Weights of a small GPT-style language model, trained from scratch on English Wikipedia: vocabulary 953, biases.
Each number is 128 + 32 x the weight over its row's rms, rounded and kept within 0 to 255. Layers, rows and columns count from 0. Numbers have three digits each. The size before them is the row's rms in percent of the matrix's.

# layer 20 attention key, 128x128, rms 0.149, rows 109-127, columns 64-95
115:094090116132165099111111102163156164101099159098159164100124150093173176140113108086106170103144
107:112130114129169170101115107126150101133087182196096166133077108126198140151099085141134164153078
113:085165157221122178172121121147092136128130157142096147078064107129098197180124155140051122116131
119:079121171101141139188170119131128078089120123107101094109178130121130093131103154153174091146129
127:122141106138113150188074158123194155167095100062106129141071172181164152143086090085120068127106
112:141138055172092160058145059090131164149173172146098142066159141117166150098084162171063099109131
112:050172148122129181122156152167080136108148062127156085136090115167146094132177123131124152103164
116:094133125102111076133155120185173118146079166090147091128095081140119137116132118157084177120110
116:131176081162129165157118106123164087147136174041110145141128173108040116085164160117104091123148
120:208135199141165127145127109133099095153148170083103111088119163140104162094163154128131153210101
118:044092061152135120124149114115088149149059124102129110120097105098131114195061109136124120089123
116:185161151166062156122155185148150124114103111141094181142100196097100121092103133107169129112108
111:168091172108153153141097133139102142105152106151106091134150073141188169114147121128141061167117
108:132092084091108171171105123120124077156145059154120100163063147168148100150112115170096129188106
117:166109107118102172162182070134081159115140141051067135127147132132075040084131137116113143076162
113:103070079135114148102065093039152177136225087060129117094102117079156129086095111191134133115116
117:096099086126169109169173073149161206066097157179127112119103132117122125118133146144127094174095
108:099137099150065091126116142135123088099116119087137137085102127172117136130100147102170121160122
110:136190080099120136136172139098138082053133084122179104104076077084095140169129084113098185128116
# layer 20 attention query, 128x128, rms 0.143, rows 110-127, columns 64-95
106:186112081147132077145112115093206206144176117085100108119135124104120097137075114076143146173130
109:122144117113156114142135092176145126082128202155130069132078107152110183063101142161152138124149
119:072060136144105127116144125072106147118154130118073136145179075141167112143076177091184140116144
117:112150104136134084064101167130101148121116142127157104160149170133195120079112101137157115139151
111:146146155127100144120101075124103117137210135103136143103145124137096130081189103159117106117137
115:113063144081134092182093135101116140136125155138089067070189112193104137129192120161107125117149
119:129131120063081142143114104139157177156096112134162106110082075078097155126053152139083110103083
116:077095142161120141089164084138125193128118100049138106093083164066102180104198040154143135162158
115:122100078110161171099131128138164122181139172173127160167084111122161146185119119144122164097196
114:099143095186105168131067169097133139162058072173197096105065095163139104140120138160182110110143
109:099172141110151146112121143120152127065101086129129174132146162120060117089112093159144113123099
109:165110188096132128166124075117125033165099163165114151107149188102176107116116133154129181177099
109:140077152116158121136146015142085120177143121137160071121087062133120091136144082160148176104124
122:112114101148128179147173142147097152142167129144174129111178134164174148079082136138120087076160
113:137090123131137103113149132100080130127116140098121189119052128097055124106121146165159125140194
116:154154099156160167137121096176127149141103120148084154103134121085063134130132162163146120123163
108:118194104147182097140149097106097103172100155059171096121097117164139123164115147080162158153132
118:088184115156137101175160111040144109145122121157125151086144139063177141180136180137125106114106
# layer 20 attention value, 128x128, rms 0.155, rows 96-127, columns 64-95
120:077137144157149160102096114158158134171179114115114123065184095108148117119127094103111073110091
110:146115063101103095061142171140138150077146137073145107163125163149147086114098124140117161168114
112:137129128144120111075166146140089149086064111124059144118108131129147131113190140108152114107142
107:121129124143181157100202121140059088150100194195150032078090129142166158110116127148148114092128
115:149107184166156169127107049139053133130146017126160151127075076009120157144051102140151139138124
113:156058123138151206147144150040128101092148124169129210137147122095156130120108118064113131146107
110:093144109127127124137136142109079087102152097123129149180080156110095132110117143178146094188157
116:183169123145169157145123138156137126155165124139177143128129066137139138143102120085170138174081
122:095110115175128111153144098134152127177158153163141137125075125128135156213119134146185139125149
119:095171174131133196113132145074135184073132112138148140140172109130085142107148126103099110103108
107:170148145089151111156178144095160110132117169131157100143065163150132127145072108169119123147141
119:129094130122108104126078087157123162114199114139147102115138085057118175085133149149103115087187
108:119137101129137099164109072120135155132135188142120145101169133138146131168136103066126134166084
106:155145076105119152179101113137099091133128146108107128158136143102090110110163107130133126092091
108:108145133126171123148132149123097149138114117164145182150137091172128100117139061088147189109205
118:086152141131150107173117141147086162161090137145108052153139098104121115115161140105129135174103
119:146089073165109095170162111154076121117160102122088086100160088149161093095186082071143105124112
115:137164156143109139071154160114157119115136119122076135151146078124132116118145093134113127151059
103:151128097141094118122141133124110181097149095139101107083171150116062141189127160146111100153156
122:099144070194122062131155176093137139152117095107131136123157112164127113090190141151138107147139
125:146096147174104038145158088158134121095146149079159130172157158186156097127137148122103199102182
110:126113149143148118159172106119070108124074136094155153111127180098102112150092133130053121118135
114:139150136120097142129109153175164158127113116120111104115187109118104133155142058169140130206109
113:119206096117222138134114102098103169139154211156075143093108091153151155125086163102183121160164
112:078128087140138101033116143081126108107145134106101130135093115191149158088075148182111172124146
106:129131179120116113164154110146112158133161123107140100133119129097167113061117139089080114154084
125:120137111159194100107157112159136071156174150086098152140146138091119155174151074176133111093102
116:138114112110082127129188149147168102121160114111105146148142117156118125154046194172110143067088
120:146101099101152182109155109178144167181126140184110107145111101157162168119154101132111147124117
110:120119104147103190161150159171107149069126153130134191158186115130077090117129092101106146121142
104:108212131122121074116134171127165143164191109159140128151126146081102172160174182148124104208100
111:138134092132142118210098157088038128173128156126118153078148214129101120169161207172164098181119
# layer 20 attention output (transposed), 128x128, rms 0.142, rows 96-127, columns 64-95
119:070134139135105150134124108161066161140170097094077076134166120148081129119174127094151172104107
114:131112163146120131156112165145167153123048091183136084101072127148190180125152129122174144060137
108:101205043133144144066139104069134142131156122138148152164089125164183145065162106112107111115127
114:140133113152095123136110185097104114158128108099118146120151127115094201138149149099123063158126
114:105154079058107148142160200122195130152123120141143094147136131139097124112159153139125093116127
114:157174116083150126059166107154188103125131128162153135123109130185157171138167115085122117192128
108:155090117120056120111155142158123102148114107133167137117122110136095156143167160080126088150111
112:088136173101171115144093175055138101069171091111124118118111119135127181160104123094160139152127
129:085134102143121114129087137141086112178153102100115114090114127112122123109104117155125102099045
119:080154138202109116158118076123159091099172087103118170162081124113094147116088113154160133086085
107:142101186099124124122093112125122159114114161160176110168105086139099124139147206112157168182124
117:084080115129149106169152152133133097162139104125163148202130135123137095165099141123174068081157
110:106148176122114094118175097097105126153137082187091107124103055151136087120080107091113149158074
105:123144169149119131112152160132113180098132166154178148106137130133142156181101136171069097101200
107:089129105146163065129167116121154115110111152138138082145153040126175076111143166142130126158101
116:110142116174145172102073087147113113149108158139144139061031138060129144120079112149141119106148
114:158073141105125103144142125152087164170132123161185166143148137176102141122069157127158081067084
119:041184154186155116104107155117105111142123115125110142164117156150103077189135103121146173107159
101:068091164149083079167074117096151093137104075158122166143151112148108084103158063120076064115132
122:139103096123090148080117093133107156121163137132120180132131117165043177144101174116066135108161
121:111137131109126166139109145108103140126087116161044102151126108134069123070116135172154117150176
113:139163156185135096074105140145195108104108147129124129141156095108158180116179122057077078117103
112:104129188104112113138126125137140122106133114143142143147136186118104148133066141118094189114128
109:119138158092122182137118144088112093132190130091141116117087122173122145183123121180115105166152
106:112129142071193099122114111176057107165142070107123145111154140075232133132119154067144123116164
104:117149133165097118082163125153147081087130178164108172094124085202053097132142152137153103158126
121:122139086107114145143131220118126163164148089136163173106130158135134098110126156167142074139120
111:125145088122118079108151150093186082126150070122141140061155170090099128037109121171168142124140
113:116150140127146078137078129078109197086114147146128143165112143113086118103109128121140166141128
112:156172157136113126147139128126118083151118180109098139154190092160125143110113083103150168135072
105:075098120119151118116100129152082121119118152130118083059118139136083120133144192130158177115170
110:171088152082153173129110174134121065127204193117129211123135136171113098094110128117102145095169
# layer 20 MLP up, 512x128, rms 0.173, rows 0-45, columns 64-95
099:114153121158156086083132127099107083140092137112145151103152170162123090178100101171153093142137
101:086116088125112116122140157094086137097183099135112144159123054128044160116151108085155066117142
096:074121124123137134112117123119143115123146117149147148094144134080127157114113160086166131143089
104:119117165102173177148173088126099101168133132156153082076092205118158115165161107145127115167154
109:075129123069097180122128069110112115094171077120166127134135075093086160145156120118114116100109
102:141111128104080105104128144141097109132147088072182066088192082127131137143107131134156150151101
098:108140169102159119090149207118114105124135149125146134145128110160141226103180107115153151072117
106:122128104070157092104103122167077077141142166156106129081070097097149079109146141082177143142154
101:126157112073148126158118062170193144143112121101147138083106189127115178113185074171134082094114
092:115180145121148115113090177116153088124105155093164173156141114140082198173121129175178152111113
096:095188099111097097141119143111142109056167141104119084133134098169073146159070129093149101171139
102:124127124136181180131118127097100170142135090048104162086181131140135137192117128146058124132138
102:106154167145133203093122093096067071085138116152090150125120086134114103188143172148141151111124
097:122166167103110159203119125114132077093107152079127149114145095110178096113170070024138114120180
103:131054141137105121106102139120205132132185117095051155125140182063091180134144162114131110135084
098:149115162086105159094201174193124064093102079049194135131116165100104155101100117144116100124076
106:122129095189116158136097182104093149150105168100135126156157120129115143124095118088132161134088
094:102135124091075151181166097121168067142102154145103107107118165104063103130123075121171075101176
098:129155068127120118084122087102146182113116109099152101152086124104086151205143086098162145149174
097:123105096132149128154154164178118118154241173096109139065185135142172098081120087133125116126164
101:233139117140166105161128145132138091145119152114144171134109118077133107148187171092130114093151
101:166111173135128119115127138100061112152141135103103111131084160160123136143156102150081142106137
110:129169064057102104102135095142140129125134082105214140120128104131187128136090136070101170130100
104:122100070109185112114141094111198083122164102139078089118148111109094096101164099148143151116170
101:129203134112168119141122098140098137126160116084180063124118172104131102113082150144104118121146
097:130124098152092186118128150107123146167110130127130138137093133133065093088139129130099140111117
099:121130112103118144117120123173091063087159166131097129111106173157084085069132114115092160079077
106:109049132139184100121138178078173070126097150112117132114096150154137160137186132108190141113185
115:099156151114148113124127111128134158108141149157173121125118136124099136110185181140106094117094
102:137145154087142143127162078100111101209103150084111115064135141136108107158105128162158112081163
097:091163109171151178097132101195123094154102145084136167170174159160090143150169120162144171177124
105:201097160165098123197121131069156148127222090061123117127087129132139115035114138138111140154127
104:114160140172144101135081144160129119111088150097116125164118107172100163064054141127089100100134
102:135144107137140144158044128125100122130170164104065055096131185092147106159101162189152146107168
100:114122114093109130173160121127065088072140150100112068134163178134135099072176177130135174182200
104:099134168127070103095193135138130076137153161061101103094088142082115182153123117083111192129102
096:153223150088141175117130111133120157204167112103095094149153108119122143120139150103124107146120
092:081114137134080111166186125165136086124062087099107084125157119110112143089124076105108109107086
101:133139089119159213140129142124066097144141163201148138147135121062149135084153187114097102138091
098:071129119124157117133125108117075137095132107132150142059118139142063137119180138109134135050147
088:094102132166154092173153066107077132119091093140057117195124161117090120066155177091129122123105
098:167141122145146179131113159146144177200163133138103100175172100071138105124087135131155100091178
100:117132127149099111149087098122105158131148154170136055076077085197131179132083123124081136118077
091:123157097132133117113145154190165128154129165111150138114096119122173187132144086147143150163093
100:108128074116111126144165139134145136120131096101121132083126164154144143180086182150093123165138
100:141142101158150140144118097145114158128136125086188110176071182130185155097088094060122109106157
# layer 20 MLP down (transposed), 512x128, rms 0.186, rows 0-44, columns 64-95
104:118123123172116128158101179112171166077161097133101132112078090104066193111088130184123158123135
095:139137102122181107156171146155068129169147156087164136177101185103135123093101095149100179140095
095:138127157179130109068079098174154098131111103127093130140088095167137142100149188148149093095129
105:129072145101105169092145158106150139127145106131155167114145168116117084093149205058073116094134
105:127166197083158111188138061127138180144122160106090176125086093140115107089172183124159130117162
103:079175132155197056146121197104135110124154117102191170146083139143151083064133120150136114098174
108:176122147171136110172116144104134198071134120124164150060141130093143092120116146152117077174101
103:193153062116199099104124103172120156135165168108104083172181108110143110063117105083127084118090
100:109094125146128085128191172099153071101126111093171112142176125132140109119054075102112126118100
084:122125089086199109152156156130175141102169162124110131126189178178132116095161147190098123118132
092:191131129130120147122236150116114149092099104097118149155123138120108167204110164158147208052153
096:131183156102077111129176115171139105147191139152186118102115138152126056114201171142131108115148
100:190088119154171137166157165130153150163125147079162161154127166193135149156039081111133207085165
101:104139117167155187108110121178072092174082121170092140132129111153145150104122165177143158086123
095:126167081101121111151137145093111096167210088146126085133133118160115082056156049104147131130135
103:142132105122176154111128153150096122175092151126186124088099111143110146130122137146089139139124
107:105152120124167123157129096077071066160140113131153115099159078182152148131108106182164113048084
103:134126178134150114166190120130058158079101125172117137125088129120111109083103102095089204113075
095:165160125163165125179128108166177109074136151144128180104115088102100063103125179122204090148134
095:094135160112094113136099079077236107125142102143181121189131067134124115133147152103172126143128
108:115123099110147107132117111196120168102178072095106160125144108042151154113133141173064115152099
103:120067107148143073086092175106147122129110110127150102051104151129106097168051116090160155119117
111:119141162080170124108102176084151192140128151132125156156107156122112114066152126137104109107099
099:122130166092158108143177174151140072059089105156166143094162136121067149087128147140122115142073
099:149087103115092099136140194136130142155125111178182164139135102100129135086114059112129197128125
106:115160135098119121143169094160141098122061135123128125158169140076178090212061162107143124173088
104:142165132098108088126166201119094111129174105121110140158139141087136093109119142176141153136101
114:150040085119138062087152169091131059126072171112162117129110128153138148149067147150165136116163
097:095082167159097128077163093118072113177128075074143148149179146043100135104133084114098130113150
097:102116143082130147121149110080196154108139111175154096076103125119101112122192137107130134103152
099:155106096101163113077107126146147118100148109181139120058142161182109095166126083139181093091102
107:086144110122145067138165148116113188090140087185161089126128090106126164134118144062133058108156
100:143070115091107146097142122183140084109110160147124111105134094143161066121173080140163073178137
102:161153122163089128136124157147121142117158203126165114117155087123164108100190120082092136064191
105:128102118159135081112146159142142130158113132194088113174119097067162091164224165151138137084087
106:183085112132121105148108116189138144132078106139132148146164129143150152113181158121125167155163
090:125155137110132083124128111071124137090124127111140131162094123054156119136141079110106115099249
100:098130122144168087113048186135150119178138131225213184086018143119157072103101122058114083106156
099:120160156084131108106130169088170089132126104136131131115121130129070090121120084103182138081114
101:178167182115054116109171154133135151121123132142057108116129118151110107085109155141127110122106
092:142120091136156143149120106118033142180108157159147100162191122159161087188142130201149117094140
095:193185102117072130146150151162124106130125119154121105125082168108183075187143166164128187140080
107:143133151205108133144192108144123149141092122128106105126153120157157127155137236114104086061105
092:119154152084123149153160106164172112126149164182159140101129101122099056170150145160137084106142
093:167123136092173116137110148178081089080128095072150154105107134137134128161147084166112116104187